Each number is 50 + 15 x the weight over its row's rms, rounded and kept within 0 to 99. Layers, rows and columns count from 0. The size before them is the row's rms in percent of the matrix's.

# layer 5 MLP gate, 320x160, rms 0.14, rows 83-88, columns 0-79
107:65 30 64 64 59 41 51 59 71 67 63 87 60 62 31 60 48 61 36 53 37 40 69 65 49 39 56 38 25 46 54 74 62 44 30 35 45 26 45 56 62 59 38 61 41 50 84 41 46 48 47 63 43 54 26 42 05 44 36 45 61 27 47 59 52 95 43 00 68 65 60 51 39 60 49 52 80 57 52 31
098:73 44 63 40 38 42 48 61 82 69 55 64 55 34 74 45 41 67 56 18 34 43 62 64 51 30 46 39 16 33 42 68 35 57 32 30 50 47 46 36 54 44 81 62 32 60 58 60 47 28 50 39 31 47 79 54 44 33 33 63 43 62 23 48 72 63 35 67 64 63 39 65 36 78 61 90 62 63 68 51
102:50 67 42 29 40 57 50 37 53 82 64 35 22 58 42 39 40 63 42 13 19 37 44 95 34 28 58 44 18 39 44 54 58 64 43 41 58 44 40 64 44 71 46 50 51 34 55 49 52 62 30 55 37 61 72 57 20 45 32 59 73 54 66 59 64 26 38 47 83 54 41 54 51 65 37 66 29 44 59 28
100:42 42 40 61 18 19 61 37 41 60 41 72 42 50 50 55 44 56 27 39 50 48 52 47 62 54 77 41 52 09 27 45 35 64 44 43 44 53 52 54 78 40 36 47 39 38 59 78 50 64 28 55 59 39 73 53 58 56 37 53 32 57 61 53 21 26 40 46 46 56 46 58 38 57 52 56 66 80 24 57
096:45 42 24 43 54 55 40 54 51 45 32 56 35 61 50 61 53 24 71 34 47 51 74 60 35 34 45 23 53 31 33 87 64 84 50 41 44 35 47 19 37 69 45 73 62 27 49 57 27 53 45 50 34 31 60 46 94 31 49 74 57 51 37 32 52 61 66 63 19 53 50 69 59 49 57 53 58 51 23 44
106:67 43 50 50 58 43 36 66 48 47 60 64 33 53 67 59 35 19 60 31 29 63 39 33 72 25 41 27 73 24 76 51 46 36 71 61 56 67 56 79 41 46 68 55 30 54 75 51 44 49 36 59 42 46 75 55 58 40 44 76 56 24 66 38 67 71 58 59 60 78 37 49 57 45 60 00 86 70 39 51
# layer 5 MLP up, 320x160, rms 0.143, rows 83-88, columns 0-79
108:18 44 45 37 33 62 21 25 48 64 59 37 56 60 47 64 57 45 75 48 24 65 42 57 80 72 74 64 60 51 49 57 50 49 35 47 82 37 58 64 38 51 22 46 53 30 40 27 44 62 45 29 53 57 48 60 63 33 50 54 65 30 59 48 66 28 44 44 60 52 40 44 50 40 61 67 59 30 50 77
094:72 19 47 14 67 79 45 54 68 55 49 27 53 35 63 52 35 39 80 56 56 49 42 46 29 35 26 36 34 45 40 56 48 66 35 59 56 58 37 59 72 68 49 31 61 64 61 44 62 48 71 41 56 40 47 51 51 43 50 50 68 49 75 58 79 60 64 50 71 34 58 59 42 64 55 69 43 50 60 68
100:55 55 44 69 63 37 69 69 67 41 40 52 43 78 50 32 53 21 69 49 51 44 46 65 51 38 28 27 35 60 76 55 35 24 56 52 49 09 66 67 59 43 42 39 55 36 63 61 59 75 43 51 76 77 61 42 60 77 30 62 51 54 50 66 46 38 32 59 20 43 60 33 61 63 43 55 33 50 42 46
102:32 64 33 65 85 21 31 34 45 52 58 25 61 51 56 33 33 49 29 46 56 72 57 54 45 43 35 37 54 60 36 56 62 51 58 71 64 61 40 27 52 79 24 59 48 57 32 55 59 76 68 53 44 69 39 39 61 38 34 41 59 52 15 53 37 52 67 54 50 54 19 39 40 42 41 34 60 52 41 29
104:28 25 54 47 48 46 76 48 45 49 53 55 43 42 52 44 72 39 57 40 36 42 23 28 54 32 39 43 40 45 32 56 35 58 38 44 82 61 27 51 29 23 57 47 41 67 41 48 65 51 54 83 43 28 83 56 35 81 58 81 17 65 58 35 84 61 38 50 36 50 37 28 08 45 59 56 36 46 65 68
111:58 48 41 71 36 53 56 58 68 51 75 62 35 27 77 68 46 22 23 40 50 43 58 17 52 34 56 44 57 52 55 51 55 41 46 48 38 43 59 35 26 45 46 34 42 43 41 60 44 70 39 41 50 69 40 27 51 52 64 46 53 46 90 42 82 57 35 47 53 41 17 28 38 61 68 54 79 53 52 44
# layer 5 MLP down (transposed), 320x160, rms 0.142, rows 83-87, columns 0-79
106:41 35 31 76 52 65 36 28 53 52 56 41 37 71 44 42 43 43 69 67 75 56 47 58 40 77 78 67 50 50 13 63 64 46 65 74 40 56 42 68 55 69 45 50 66 59 31 66 59 63 38 41 54 89 50 32 55 55 36 30 55 54 56 41 58 51 59 30 52 53 59 53 52 60 36 59 75 39 06 61
094:68 70 54 67 67 59 54 47 37 66 27 34 76 43 47 49 45 43 45 78 30 37 59 58 35 51 27 28 69 53 48 32 41 55 64 24 58 62 43 52 48 57 35 25 54 44 37 49 70 86 56 41 50 31 57 60 48 43 46 42 70 33 68 44 50 53 62 10 46 47 59 79 69 77 55 19 43 09 40 81
101:52 50 44 57 35 69 57 65 52 57 56 71 45 41 76 33 68 37 64 63 46 46 72 69 20 53 22 46 44 17 57 59 43 44 59 66 59 45 42 46 39 58 48 47 45 56 44 54 64 51 33 55 42 77 45 59 35 58 38 52 51 61 23 45 47 46 37 70 43 80 52 37 88 77 60 50 67 50 41 57
101:61 50 45 53 38 59 51 52 36 52 40 71 37 49 48 55 42 54 40 08 52 61 65 46 85 59 56 44 36 50 54 57 50 74 49 17 64 33 56 59 41 62 49 38 38 36 74 61 46 45 70 48 53 65 46 63 50 49 58 42 53 39 54 82 21 52 51 29 39 94 56 52 53 38 46 60 60 63 57 53
101:79 63 66 24 41 64 66 37 42 52 22 48 36 46 56 55 50 35 64 28 23 66 68 55 42 36 44 71 29 31 48 88 41 40 57 55 69 20 30 54 53 63 53 42 34 31 33 51 40 62 62 74 29 47 50 53 71 54 49 72 51 62 59 37 75 52 50 43 47 08 46 59 25 39 45 59 58 45 23 50